From a checkpoint of a small transformer trained on Wikipedia: 2 heads of 64, skips across layers.
Each number is 50 + 15 x the weight over its row's rms, rounded and kept within 0 to 99. Layers, rows and columns count from 0. The size before them is the row's rms in percent of the matrix's.

# layer 7 attention query, 128x128, rms 0.124, rows 50-63, columns 0-63
091:29 35 35 68 43 57 33 29 78 42 52 52 45 50 35 59 62 43 54 63 51 38 53 45 69 62 47 66 58 75 40 20 47 19 49 78 41 63 58 63 66 42 56 42 56 64 42 60 43 65 41 30 33 51 65 31 34 56 50 45 22 51 68 61
098:49 55 44 49 38 52 78 55 45 61 47 53 58 83 36 54 55 42 76 28 32 39 31 58 48 43 33 53 22 23 56 61 55 48 52 16 27 80 16 68 36 47 46 45 52 48 40 40 56 66 41 51 86 38 69 66 44 69 25 57 56 52 39 63
096:52 52 53 79 63 12 44 49 43 46 69 60 63 45 79 46 42 70 32 55 55 57 80 62 54 51 40 32 60 70 61 32 67 37 42 76 65 41 63 44 28 61 43 53 35 76 53 50 35 36 59 46 31 41 38 52 41 72 64 53 36 52 42 50
098:30 12 38 38 68 56 22 42 42 43 62 49 77 55 51 62 20 62 30 57 32 54 45 43 55 64 62 62 57 80 42 32 49 52 41 61 51 65 41 71 37 65 66 52 43 62 69 60 52 44 35 62 34 58 52 60 45 55 47 66 40 48 52 68
090:43 63 63 59 65 60 77 53 38 48 78 45 60 36 61 39 46 41 63 59 56 38 42 45 27 36 54 65 73 45 75 50 68 67 44 37 54 41 34 18 52 43 48 79 41 40 53 52 49 39 55 40 51 59 35 50 43 61 63 65 67 37 40 64
120:33 50 42 66 46 65 37 67 42 56 37 42 41 42 44 10 37 23 49 50 40 79 55 42 77 55 59 69 57 66 35 47 15 54 39 65 26 38 47 29 63 30 62 28 34 45 34 72 59 46 72 38 52 44 60 33 58 51 56 59 76 53 50 63
099:39 65 53 37 36 61 59 36 72 52 57 51 54 56 54 56 49 49 28 44 40 29 50 50 57 70 60 50 57 79 49 46 54 21 19 35 40 43 69 52 62 49 25 43 51 56 40 51 46 42 42 62 54 48 60 41 29 47 60 20 42 55 29 21
095:55 73 68 54 54 39 47 69 35 37 90 61 63 46 61 24 52 36 16 34 63 53 29 40 53 27 49 36 41 52 39 36 51 31 24 40 63 64 73 56 47 44 42 56 55 53 72 82 55 35 25 57 36 54 34 36 32 52 56 62 44 47 27 22
098:39 32 29 26 59 27 35 51 62 22 69 72 73 44 70 82 29 51 58 51 23 54 43 76 53 78 42 39 23 46 40 33 63 52 34 49 59 54 61 69 45 68 51 47 24 69 41 72 49 36 34 58 39 35 30 63 33 71 60 85 41 60 37 50
096:37 42 42 54 26 69 39 36 71 48 30 37 56 40 39 70 70 64 79 51 64 44 46 42 50 77 62 56 99 74 57 44 27 43 56 72 63 38 39 29 63 19 52 64 39 65 48 50 41 32 49 42 40 43 63 22 43 41 69 24 62 53 63 62
097:54 43 38 58 48 58 67 45 39 41 20 56 35 68 38 84 24 72 72 52 42 39 27 70 52 61 32 72 69 67 50 44 78 39 57 31 28 49 73 71 48 45 45 23 60 45 34 59 44 46 45 58 37 62 50 59 64 35 42 59 52 66 53 51
095:62 64 69 79 54 43 48 54 51 57 77 59 32 38 46 35 42 45 40 65 70 69 52 46 62 41 47 45 52 42 58 49 36 68 66 50 36 50 26 39 35 62 59 47 59 61 52 53 42 64 61 84 58 59 70 57 65 60 51 47 64 32 36 64
099:61 73 47 57 53 47 91 60 38 60 63 52 54 41 42 22 75 21 65 52 70 55 53 52 40 42 49 44 42 56 54 70 52 32 52 36 33 52 56 38 56 13 57 36 63 33 42 57 47 71 56 57 41 33 44 52 46 63 55 64 46 46 55 54
103:40 42 55 37 26 60 33 49 99 58 49 63 49 52 33 49 54 27 31 56 35 61 59 42 77 77 77 36 44 60 21 51 34 36 46 48 56 52 46 53 61 40 32 53 43 63 43 52 55 37 48 52 49 57 73 17 55 38 61 25 57 54 30 34
# layer 7 attention key, 128x128, rms 0.121, rows 50-63, columns 0-63
103:26 85 54 68 65 40 42 47 59 34 61 51 90 56 36 46 58 54 52 58 34 67 36 25 54 51 61 53 54 69 26 42 56 53 33 44 57 54 54 50 72 74 42 57 70 26 49 46 43 31 46 49 64 79 43 70 44 44 44 81 56 34 43 35
101:53 72 59 37 48 72 62 83 55 38 52 48 30 39 81 69 26 36 35 50 49 54 67 55 58 50 45 47 49 53 69 56 50 39 54 17 36 34 35 55 40 21 42 61 38 59 63 55 35 37 42 67 69 41 49 18 77 43 46 35 66 42 60 60
103:35 64 46 54 43 37 45 47 57 62 41 51 79 55 68 31 78 58 50 62 67 24 53 41 15 36 91 41 20 58 26 56 58 72 52 51 51 70 31 25 55 78 36 63 57 32 39 50 78 49 44 73 55 73 67 58 54 42 63 31 64 46 48 26
087:65 43 52 38 50 31 70 58 48 88 30 48 54 61 42 48 64 72 71 54 64 58 16 51 36 52 51 37 47 34 42 65 49 64 55 15 49 31 36 24 50 55 57 44 47 38 35 31 87 41 50 43 46 75 33 53 51 52 49 64 64 50 36 52
101:73 39 53 35 24 43 56 48 59 69 45 59 32 69 67 39 54 49 77 52 46 35 62 45 54 52 48 60 44 59 78 27 41 26 58 38 58 94 48 31 45 26 47 76 37 66 46 46 38 61 46 50 31 29 74 44 49 57 34 34 57 55 62 60
106:70 32 54 76 74 48 64 42 50 33 52 41 49 55 53 50 63 52 49 62 64 31 52 46 48 46 45 69 53 47 99 33 38 15 50 32 45 73 54 40 46 45 50 59 57 66 66 54 69 57 53 58 66 35 39 47 50 44 39 39 49 54 24 50
097:42 35 50 35 48 59 43 44 62 66 44 47 59 53 35 51 33 35 49 45 40 63 63 25 84 51 53 38 34 54 65 43 22 49 44 54 74 71 89 31 81 32 71 65 73 32 58 60 13 29 35 62 39 53 49 74 62 49 16 87 30 47 35 64
112:55 48 36 30 39 51 61 68 34 84 53 53 61 66 43 47 37 56 46 52 51 39 49 77 64 58 33 55 37 39 47 52 35 54 55 13 30 67 56 57 41 37 55 60 60 49 36 49 56 49 44 69 18 59 35 54 45 37 61 57 76 53 40 57
106:36 35 64 41 33 29 43 43 44 70 32 49 49 42 61 49 64 52 45 61 82 49 50 70 12 46 68 35 53 49 30 79 63 66 70 47 66 07 37 19 59 68 56 34 47 33 42 41 71 31 67 47 47 72 69 42 45 67 44 27 49 52 32 48
095:26 77 57 75 52 46 42 28 62 04 46 46 77 51 42 51 57 47 72 45 43 42 57 35 50 36 66 48 68 56 65 27 70 44 59 52 92 55 39 34 78 63 47 47 62 29 49 64 52 46 63 35 74 39 76 51 56 60 57 43 34 46 60 49
105:46 55 52 43 71 61 59 66 55 47 66 74 70 48 15 54 39 48 52 40 53 79 69 29 69 45 69 61 64 49 45 36 44 55 48 50 37 13 54 57 62 39 61 32 56 30 55 57 68 48 32 35 75 56 04 66 63 56 47 42 52 42 72 56
104:78 42 48 35 41 62 36 62 45 39 39 34 13 50 80 45 70 56 39 63 59 30 47 42 40 50 48 64 48 28 72 65 54 36 59 60 46 97 33 71 27 51 37 54 34 79 58 34 54 64 44 51 49 46 54 25 45 29 45 35 49 57 51 47
107:52 68 60 56 43 62 19 75 46 38 50 55 38 67 75 26 60 38 28 54 66 27 58 56 68 37 51 62 59 74 60 23 48 33 70 49 61 71 37 46 49 30 47 56 54 51 52 54 28 39 50 44 53 58 60 24 56 71 67 42 68 46 40 43
103:44 10 56 57 71 60 26 47 40 36 37 36 58 35 43 51 31 30 44 53 43 45 34 64 75 66 36 31 69 54 68 21 41 33 49 66 77 59 68 38 69 63 68 51 69 55 75 55 29 46 56 59 44 64 64 68 50 54 18 75 32 46 00 64
# layer 7 attention value, 128x128, rms 0.188, rows 0-40, columns 0-63
089:66 50 59 49 27 39 54 47 34 65 21 57 48 27 43 31 30 44 28 73 19 46 32 53 67 55 58 21 39 46 25 54 37 86 66 53 48 41 54 38 54 35 68 61 37 38 40 41 17 47 51 44 53 79 38 65 63 44 78 61 53 49 42 59
089:49 33 59 42 29 55 46 38 32 56 55 38 76 33 45 55 57 63 33 51 43 62 43 23 74 33 84 42 53 61 29 57 45 44 76 61 55 22 53 28 45 45 55 22 49 51 59 49 48 37 71 55 57 73 60 58 63 54 74 41 28 42 38 48
089:53 61 55 52 68 68 40 60 63 56 39 48 29 51 41 52 48 40 69 49 74 39 67 68 29 73 18 30 62 36 53 38 35 62 17 34 43 38 35 56 74 51 51 56 56 51 50 52 49 28 42 66 49 55 52 44 45 67 40 66 78 52 43 60
085:68 57 28 44 21 25 42 55 32 41 22 51 42 56 57 31 51 49 51 50 53 31 40 62 49 62 54 67 56 32 43 79 82 63 65 66 37 55 66 73 39 41 39 58 26 73 37 48 40 52 61 35 43 31 31 23 39 45 66 63 50 70 44 38
084:56 45 37 68 26 59 22 49 45 58 20 36 27 43 55 37 64 47 46 38 74 26 60 54 29 67 52 56 73 45 32 68 57 57 52 69 45 61 53 68 51 49 31 43 41 77 49 48 46 37 64 59 38 48 47 17 46 45 66 62 75 62 56 36
080:64 50 53 58 38 40 48 31 45 61 22 44 74 45 45 34 52 39 10 72 27 35 60 53 47 31 49 36 18 93 33 51 21 52 63 66 65 86 64 32 48 38 66 60 55 46 62 48 47 47 47 51 45 84 40 35 48 43 64 58 32 43 65 50
081:37 73 48 30 81 56 57 74 60 39 78 59 35 72 64 68 46 45 86 34 72 57 52 74 44 64 24 62 48 38 77 44 59 41 18 15 28 36 46 66 50 63 39 48 54 54 43 64 68 43 39 68 47 18 52 61 41 64 28 39 62 54 52 52
117:67 48 49 57 34 55 30 52 49 64 02 38 23 31 44 37 51 36 45 48 56 32 64 61 41 68 42 25 68 30 38 56 48 76 56 59 54 41 55 59 67 47 51 43 43 64 54 47 37 32 64 49 41 63 45 31 57 46 69 65 70 50 41 54
075:62 56 53 16 35 41 49 47 46 63 24 60 60 29 33 33 34 51 27 78 33 40 16 52 59 62 63 28 41 56 28 75 32 83 68 65 48 50 67 31 51 46 62 41 39 60 49 61 52 50 57 54 57 91 46 30 56 40 70 25 59 52 42 58
075:54 55 45 19 37 60 38 68 46 18 55 59 26 43 51 57 54 37 58 32 83 65 26 50 46 54 54 48 50 38 47 68 69 41 55 30 51 15 63 89 47 35 52 27 52 81 58 69 67 69 66 46 54 07 56 65 41 32 70 28 54 53 46 51
078:62 54 52 44 44 38 39 62 53 52 56 55 21 54 64 60 47 36 55 25 43 52 35 48 19 40 37 45 35 43 66 73 73 57 58 49 67 39 55 95 58 32 58 45 75 56 62 60 55 69 61 36 45 10 51 55 42 49 43 31 62 52 67 40
092:23 30 67 86 74 65 54 42 71 36 74 46 59 38 43 69 56 62 49 43 51 74 52 29 53 30 49 51 64 66 56 28 47 38 40 60 68 43 44 41 53 55 48 20 68 27 59 53 53 43 35 44 70 45 60 77 48 63 37 28 48 33 55 49
097:50 43 42 49 32 54 49 60 47 38 26 54 28 34 50 46 54 51 52 38 57 62 47 52 52 75 55 40 74 07 44 58 78 54 57 50 46 20 52 63 43 50 37 39 28 72 40 40 30 50 69 31 51 31 56 51 54 48 77 46 72 51 37 48
068:52 44 58 19 52 46 54 27 48 79 49 54 67 27 20 60 30 56 56 80 30 59 34 57 58 61 54 16 36 48 31 41 14 68 58 58 70 23 65 17 56 36 68 34 57 29 50 54 43 32 59 48 55 85 61 65 52 66 71 43 43 46 29 58
082:30 28 67 88 64 60 48 42 57 50 68 43 65 40 44 63 53 60 35 38 32 67 77 19 61 20 55 45 47 60 40 17 40 39 50 62 63 45 43 22 52 54 58 43 65 24 48 36 33 51 40 36 62 58 62 83 65 61 49 50 51 33 62 53
098:45 71 43 42 68 57 48 53 61 52 57 43 32 75 53 44 57 47 67 58 65 36 60 57 25 61 21 53 49 34 55 52 64 37 15 41 45 69 47 67 51 64 31 72 40 61 29 39 43 64 45 62 45 42 70 33 26 62 38 66 77 67 53 43
080:53 48 52 62 36 38 59 55 40 11 38 65 68 27 39 39 32 45 24 60 27 71 20 40 77 38 63 43 44 68 38 49 43 68 70 50 48 37 58 40 49 26 67 51 40 37 47 62 34 64 43 30 60 54 27 64 62 44 68 22 38 43 54 62
105:34 53 64 59 83 67 62 52 66 46 86 52 62 61 49 67 46 54 62 52 52 64 58 47 52 37 40 50 32 69 58 22 26 37 28 32 48 42 37 27 57 53 58 51 68 22 50 56 62 46 33 66 59 57 60 79 53 65 26 37 46 34 60 59
092:51 55 46 75 63 43 40 47 63 65 47 40 31 70 61 57 56 42 58 38 52 32 95 63 21 55 15 49 42 42 61 33 51 41 29 47 60 74 47 70 59 58 39 75 56 45 45 38 40 44 39 51 29 31 46 43 39 57 36 82 52 54 59 41
094:70 54 37 51 16 29 44 39 27 53 38 47 48 60 60 45 65 47 51 48 45 29 64 54 41 57 50 62 37 37 50 60 68 35 66 53 57 64 57 75 41 46 45 74 38 79 52 36 47 59 60 36 30 43 41 20 46 41 61 90 25 62 58 44
096:62 45 59 29 46 59 28 58 62 47 24 55 25 20 46 53 53 26 40 30 57 57 55 46 36 63 45 27 58 33 54 58 60 54 63 67 65 24 63 67 64 46 57 18 59 77 70 67 58 43 69 47 43 29 56 35 45 48 62 33 71 41 47 46
093:34 48 43 78 42 52 51 35 57 45 60 39 76 65 54 33 56 69 22 62 36 49 44 24 50 34 62 75 57 73 34 50 63 37 55 70 50 80 55 41 29 64 31 54 33 41 33 35 27 74 43 36 67 70 54 36 48 39 51 38 40 57 64 34
096:64 65 51 29 61 41 52 59 53 56 25 65 21 52 52 54 43 18 57 57 53 41 63 80 43 72 18 26 37 32 59 50 46 62 38 37 49 51 56 69 67 43 62 71 52 63 55 53 42 43 48 55 27 37 33 35 37 50 51 86 60 55 43 56
092:37 57 64 63 82 60 59 49 61 58 77 48 63 55 55 68 43 51 59 57 47 51 64 52 48 36 32 48 35 76 51 20 16 50 33 28 59 52 33 26 59 57 63 55 73 22 55 55 58 42 29 64 49 61 47 76 54 63 28 46 44 32 58 65
080:59 57 39 68 65 36 53 72 60 28 46 58 15 64 67 61 40 22 73 27 58 54 56 82 67 48 26 57 61 42 68 31 66 50 34 31 41 53 53 79 54 56 50 59 42 52 59 53 54 36 36 46 25 04 19 60 44 53 38 76 49 50 49 53
090:40 28 67 72 52 62 43 44 58 48 53 37 59 22 39 59 50 55 32 35 31 74 50 05 55 26 71 38 55 64 50 50 55 55 65 72 63 21 46 33 54 45 59 15 68 29 61 57 55 58 53 45 73 58 66 79 67 52 46 06 58 34 55 47
094:40 54 39 68 61 45 56 46 54 44 70 43 50 83 70 54 66 59 71 32 64 50 64 52 27 44 30 82 56 52 63 43 72 13 27 45 46 83 47 80 39 54 31 63 52 50 43 36 60 67 40 41 46 26 57 37 31 52 28 54 42 61 65 35
073:40 52 48 73 61 56 43 75 57 27 69 51 19 60 62 63 55 41 73 14 81 64 46 43 45 45 50 70 71 46 76 49 70 39 40 40 43 36 38 76 54 53 35 38 65 52 56 63 55 52 49 58 55 00 48 72 55 47 25 26 70 43 64 43
109:58 60 26 31 12 27 47 38 27 55 36 48 56 67 63 33 55 68 45 62 51 28 35 59 40 62 63 71 44 53 42 82 68 40 64 64 43 72 60 64 29 48 26 57 28 79 34 41 49 61 61 46 43 52 52 17 33 38 60 46 36 78 50 23
095:49 33 43 68 39 50 52 50 41 18 47 53 36 36 52 59 72 43 57 33 57 63 67 44 58 51 57 57 63 17 60 45 85 23 63 46 51 40 57 61 39 48 39 48 36 79 50 37 39 59 63 24 49 29 60 60 53 41 71 62 41 51 45 46
086:53 57 57 46 62 52 53 37 46 59 34 48 62 37 37 49 30 45 51 82 33 44 57 73 61 60 30 23 41 66 41 26 07 76 40 41 49 50 49 12 63 47 64 61 47 36 48 51 35 15 38 65 43 92 32 49 50 62 58 77 42 49 38 63
093:59 53 32 49 15 21 48 59 27 73 46 53 61 69 78 36 50 64 55 30 50 35 29 43 44 57 71 80 57 36 55 82 86 56 72 65 39 38 47 66 37 64 33 34 44 64 42 42 51 53 65 49 50 24 42 33 48 52 66 42 44 59 51 25
107:52 54 39 31 41 42 50 51 35 22 51 56 44 52 55 53 66 43 69 45 75 44 49 70 57 63 49 59 48 24 50 58 64 30 57 25 44 48 64 58 40 49 47 50 33 89 57 55 70 45 61 35 35 29 38 40 41 37 73 67 24 56 37 49
087:52 32 48 70 43 41 55 31 43 41 26 42 69 30 28 44 48 52 27 73 24 51 68 47 78 42 59 32 43 58 31 22 29 61 62 69 52 62 64 25 43 37 65 71 38 45 47 35 26 39 42 30 46 82 40 48 62 42 74 83 27 47 42 65
086:70 51 40 20 33 37 38 65 35 42 29 58 31 39 56 43 41 33 45 39 44 57 37 47 62 63 55 49 46 31 54 66 66 68 73 52 45 23 62 71 48 41 59 46 40 78 54 62 54 61 66 45 42 23 53 47 55 40 67 42 51 57 49 55
092:55 40 61 85 57 52 53 40 59 74 41 42 66 46 50 46 34 57 30 53 24 45 61 42 51 43 46 39 54 84 66 30 21 78 48 70 56 58 27 19 60 55 57 56 74 16 58 54 41 37 37 60 52 74 40 45 60 60 21 47 60 41 64 55
083:50 65 45 37 39 53 62 60 62 85 62 49 41 73 67 44 66 60 69 38 70 37 55 42 21 54 60 65 58 10 59 84 91 32 46 45 44 58 30 70 42 71 31 61 43 65 38 42 61 75 67 61 55 35 78 38 48 57 35 47 71 60 47 38
103:65 65 29 29 32 36 48 52 44 64 19 53 43 63 50 26 42 49 56 71 50 30 37 81 46 76 46 57 58 29 43 73 62 74 54 56 38 65 52 56 41 57 38 69 24 67 35 48 43 39 59 55 38 53 34 11 41 47 61 66 59 72 42 43
068:53 50 37 25 62 48 50 64 43 20 57 61 23 51 60 61 47 27 64 29 62 64 48 65 57 60 34 55 36 18 65 53 66 44 50 22 46 37 68 83 43 47 55 56 41 73 54 56 55 64 51 37 41 01 50 50 51 37 52 49 42 52 49 61
107:43 50 54 51 46 65 41 56 48 40 79 39 50 64 69 69 75 53 58 15 73 62 61 25 43 29 61 71 51 54 64 56 71 13 60 42 59 40 42 69 45 50 42 25 66 58 64 49 76 61 60 53 53 24 75 63 47 50 38 35 42 39 60 40
092:50 71 42 33 56 38 66 48 38 57 65 56 69 76 48 41 33 58 49 85 31 41 38 69 60 50 40 58 30 65 28 46 32 67 34 39 33 76 54 38 49 49 49 85 35 27 24 39 37 51 27 55 45 72 31 55 47 55 51 68 33 63 49 55
# layer 7 attention output (transposed), 128x128, rms 0.187, rows 0-39, columns 0-63
095:37 48 62 61 41 67 48 41 85 46 33 45 50 88 57 65 31 49 52 65 67 53 44 40 56 70 49 85 44 99 52 42 42 55 50 44 46 40 65 31 43 13 41 46 74 36 44 54 70 31 39 60 67 56 79 46 70 44 37 45 39 62 43 58
093:55 64 54 17 40 78 45 51 63 36 58 21 61 90 50 43 57 61 55 59 81 56 66 09 53 24 68 66 16 68 73 59 39 47 57 43 47 43 69 44 36 30 49 57 56 15 63 45 66 44 47 44 43 44 44 59 72 43 47 67 40 61 55 52
128:46 50 47 58 40 37 75 79 11 58 39 79 56 49 36 50 74 76 60 34 54 33 50 60 43 13 67 43 56 32 51 61 53 47 49 47 55 52 38 48 46 29 46 48 58 76 00 66 49 62 52 56 54 54 28 57 61 57 60 45 60 34 77 60
088:57 28 57 40 44 37 42 42 35 37 31 77 36 59 45 52 20 10 49 50 37 43 48 71 73 99 54 59 52 66 27 42 75 53 38 60 37 51 69 50 60 30 55 48 54 72 12 63 47 40 61 52 48 39 56 28 53 37 52 38 42 80 39 62
113:63 42 61 25 50 34 49 52 00 51 36 73 46 70 41 52 51 50 63 37 41 51 62 37 51 53 77 56 58 34 46 69 70 54 52 57 68 47 61 63 51 49 54 66 56 38 11 55 56 46 65 52 44 58 20 34 59 43 65 61 38 58 38 55
102:50 29 52 77 53 56 53 36 65 48 40 28 32 65 55 57 55 54 59 64 52 61 38 22 36 61 40 95 67 68 35 31 59 57 51 52 29 44 41 53 35 42 45 66 69 04 55 41 67 38 47 52 63 54 56 41 60 38 30 65 51 63 27 49
117:53 45 29 58 39 34 57 68 21 65 69 60 57 22 37 33 67 54 56 31 47 42 57 63 67 38 50 26 59 16 43 57 55 45 36 43 53 57 42 54 48 43 55 46 29 92 24 67 23 72 59 43 39 40 33 67 46 59 60 46 68 41 83 55
125:53 52 61 41 37 45 61 64 19 34 20 73 47 80 37 52 59 58 62 39 64 38 46 55 39 31 77 64 43 59 50 62 54 50 53 51 58 52 60 51 52 19 48 59 76 51 00 66 68 38 55 61 51 59 27 41 75 42 59 47 43 48 56 62
094:46 46 46 35 41 70 36 43 62 53 42 24 61 99 53 54 31 43 60 64 72 61 61 28 59 79 64 93 43 91 56 54 39 51 56 39 49 30 57 43 49 08 41 56 54 34 39 71 64 42 47 56 50 51 61 45 66 44 38 63 43 93 48 53
100:51 47 70 22 44 40 11 65 27 48 76 48 64 48 48 36 27 05 29 31 63 70 39 52 66 60 66 48 37 52 37 67 53 38 40 39 65 45 69 66 69 57 50 45 39 62 25 72 26 64 63 50 41 30 41 65 48 57 63 40 42 72 31 49
101:50 26 49 62 46 21 20 51 25 57 45 45 50 32 45 49 12 00 26 37 45 61 47 76 53 77 53 56 63 61 25 50 48 43 42 47 46 39 59 59 65 62 53 55 42 60 25 70 36 54 58 58 42 36 49 53 37 63 55 35 40 87 16 49
090:47 70 60 44 65 64 56 44 48 68 58 40 53 70 56 61 60 99 65 66 58 49 76 28 25 30 43 41 48 31 96 63 37 63 47 44 74 38 30 51 46 63 50 48 55 36 93 34 64 53 38 38 42 58 62 59 48 43 46 52 47 42 72 50
111:54 75 80 15 41 55 36 56 32 17 50 82 44 62 49 47 38 30 45 43 73 39 55 59 55 53 56 17 14 50 52 61 52 48 42 48 73 59 91 61 66 54 58 41 60 57 44 49 46 45 60 47 45 47 49 54 55 43 77 36 38 41 54 57
095:42 62 45 53 38 80 54 64 84 39 44 21 57 83 44 48 56 69 48 58 86 40 45 44 35 26 60 60 29 91 58 50 28 42 47 48 34 37 52 43 31 12 40 40 70 49 41 58 71 46 37 59 58 51 59 62 67 53 39 45 55 57 53 58
103:42 79 64 52 68 64 67 41 68 61 57 52 47 41 62 63 62 90 56 64 55 47 62 33 24 29 37 25 42 34 69 52 42 56 40 54 67 51 49 47 40 83 52 41 61 33 99 16 65 43 35 45 59 59 69 51 43 52 51 47 50 22 57 45
087:56 56 28 52 57 42 76 60 23 53 37 78 44 26 53 49 51 54 54 30 21 42 54 81 66 39 59 14 56 02 22 52 63 58 54 57 51 55 54 59 62 49 61 44 43 70 14 59 26 57 44 56 46 61 45 49 44 67 66 50 58 33 59 45
113:41 54 81 45 51 60 32 31 70 57 64 53 45 79 67 62 30 40 61 69 64 66 56 32 53 99 30 72 44 78 63 42 52 55 34 39 64 42 57 39 57 45 45 40 57 46 79 43 56 45 47 40 57 42 93 50 53 34 40 40 41 74 54 54
094:39 60 36 76 56 50 71 60 54 88 75 36 64 25 58 49 80 96 53 53 53 54 60 35 36 18 41 40 62 17 64 55 39 44 46 39 59 48 24 43 31 63 45 44 37 53 80 38 39 65 43 43 56 54 52 72 43 60 49 56 69 26 75 39
114:46 49 36 83 61 23 71 60 37 59 28 70 42 10 46 61 63 69 48 36 26 37 34 85 28 27 48 23 77 24 31 46 62 54 46 68 49 56 32 54 45 64 49 40 56 75 31 45 54 50 46 60 62 59 41 44 41 57 55 34 60 23 44 51
097:55 36 51 72 47 21 38 41 50 18 39 61 38 25 51 42 35 00 31 35 33 49 34 82 58 60 47 46 48 65 20 27 61 47 49 56 37 63 74 60 62 61 53 47 50 41 43 44 33 42 55 56 55 37 48 41 40 51 58 39 41 52 21 44
096:61 58 76 16 25 50 27 63 17 26 47 63 44 71 33 41 50 33 51 39 81 41 56 58 32 39 59 50 28 66 42 60 53 40 47 48 55 51 57 68 67 45 57 60 64 66 00 68 64 62 61 62 40 42 31 49 55 52 65 47 48 64 44 68
142:50 63 52 34 78 57 49 26 67 59 47 43 41 63 71 70 29 57 59 70 32 64 57 34 42 85 37 41 50 34 61 46 50 67 60 53 67 44 55 54 58 84 53 51 45 14 99 26 48 39 41 39 49 63 74 40 35 41 47 59 38 57 34 39
115:45 41 56 81 25 36 55 67 47 42 45 71 48 27 44 42 58 25 45 31 56 38 31 79 57 41 48 57 58 65 20 42 63 37 43 50 34 57 43 50 51 17 47 44 57 85 00 62 43 57 53 62 61 39 47 50 56 64 51 39 67 48 52 61
092:32 56 37 92 47 44 68 57 58 88 72 35 67 26 61 56 76 88 54 47 52 59 54 39 37 14 46 56 69 36 61 51 35 47 48 42 59 47 18 40 36 44 38 38 44 51 74 41 48 61 40 41 63 48 58 63 54 58 40 46 65 37 73 40
103:50 32 57 79 37 35 52 58 50 62 64 63 46 06 39 45 69 43 38 37 31 43 20 71 64 48 40 51 83 30 38 49 69 43 39 55 43 63 20 49 55 36 50 44 48 95 20 54 33 61 61 49 62 43 48 47 55 49 43 38 60 24 55 62
093:53 62 60 28 53 69 46 36 63 53 47 39 52 73 57 60 37 80 63 66 65 47 89 22 40 50 39 51 31 59 78 57 39 60 44 45 56 39 59 40 42 72 53 62 55 24 89 36 79 42 37 49 40 53 63 55 57 46 48 55 40 64 61 51
092:55 41 32 58 77 19 55 47 24 58 53 61 44 06 52 50 40 39 45 40 09 59 45 71 51 53 43 17 67 06 34 47 58 57 47 61 55 56 48 62 59 92 54 46 31 56 64 44 24 53 54 47 38 48 42 56 22 54 62 46 51 38 40 34
091:57 43 53 47 48 24 45 49 18 71 61 72 46 15 43 52 55 55 52 35 31 46 62 70 59 69 43 23 70 04 53 64 70 54 33 51 70 59 35 55 60 76 63 57 31 90 38 50 35 68 60 38 37 49 41 49 36 57 59 37 51 44 63 59
113:60 21 38 34 47 44 24 27 43 32 44 44 41 54 52 50 18 11 45 48 27 62 53 56 81 96 56 71 49 73 24 42 64 59 51 62 41 52 78 55 57 43 53 56 39 50 33 59 41 35 60 49 38 44 52 36 53 35 44 46 30 91 27 45
120:58 68 75 33 48 49 37 47 44 10 58 73 36 29 49 39 45 19 37 46 57 39 47 63 46 36 38 08 21 40 49 49 54 49 43 47 62 68 80 69 69 80 66 45 50 44 73 33 36 48 58 45 47 42 52 53 45 45 80 43 41 23 42 54
096:38 61 52 79 32 65 77 64 68 53 45 46 52 80 47 55 76 79 68 57 71 39 39 39 34 18 52 73 51 78 68 45 42 47 55 39 45 44 27 39 37 03 40 44 68 41 30 51 64 53 38 54 68 55 59 51 71 49 39 57 62 42 72 64
105:61 21 31 22 45 38 31 32 37 42 35 44 57 55 45 45 21 20 45 47 33 60 67 53 84 96 67 64 48 70 39 53 57 47 49 61 44 48 86 40 44 40 50 61 36 64 31 71 52 34 64 45 31 42 40 43 49 42 47 43 29 92 34 45
110:52 54 51 54 40 35 23 68 43 14 78 49 61 37 46 18 44 00 29 30 68 42 27 73 62 34 62 38 33 63 35 44 50 39 44 35 50 61 69 67 70 43 48 33 33 58 41 64 17 55 67 49 49 23 38 63 51 45 70 44 58 46 45 46
114:42 68 75 62 56 72 65 41 91 34 43 55 35 60 59 65 61 62 57 69 56 44 35 40 28 35 34 54 41 70 64 36 49 55 58 52 46 53 46 41 48 52 50 44 70 21 81 24 70 37 36 51 71 57 74 40 55 38 43 50 47 31 48 58
096:59 38 73 28 25 48 17 43 50 23 56 58 39 46 47 40 34 00 35 45 63 54 45 62 71 86 43 57 32 87 24 39 66 37 43 46 40 57 75 56 64 46 58 54 50 69 23 63 42 53 63 57 50 31 54 45 51 46 54 37 40 77 35 61
104:47 44 53 66 49 45 74 26 49 75 28 56 42 67 53 81 63 88 84 66 27 55 77 28 35 55 31 76 72 56 81 52 45 61 66 49 60 44 25 29 38 50 49 69 58 33 59 37 81 53 36 48 52 71 59 37 47 49 33 60 38 52 65 58
097:61 38 05 35 66 35 51 50 36 38 21 55 59 23 48 38 21 26 38 41 32 42 69 82 69 63 64 19 44 33 23 47 51 50 52 59 39 54 90 47 50 79 60 63 28 56 41 68 44 35 56 60 32 60 29 53 37 60 69 52 51 56 36 34
092:60 28 43 39 37 46 48 49 39 33 26 68 38 59 36 50 43 28 49 49 37 43 37 71 72 85 62 65 61 65 22 45 70 49 59 59 36 54 49 51 58 22 52 59 53 73 00 79 47 47 66 61 48 53 34 30 56 40 49 48 50 67 44 58
094:50 53 66 57 36 34 23 53 54 34 70 61 44 13 47 34 50 06 26 36 58 46 29 82 59 65 37 26 41 49 30 40 61 37 41 42 51 67 55 64 72 66 54 37 37 82 43 58 13 61 57 51 53 30 57 61 39 52 63 27 55 38 46 50
105:65 46 49 34 48 42 39 51 23 49 72 45 53 07 43 29 64 41 28 28 41 56 56 50 59 21 53 22 47 09 39 63 56 45 46 57 50 65 53 69 54 91 61 57 36 50 65 37 31 66 63 48 37 39 22 58 42 64 64 49 45 34 47 40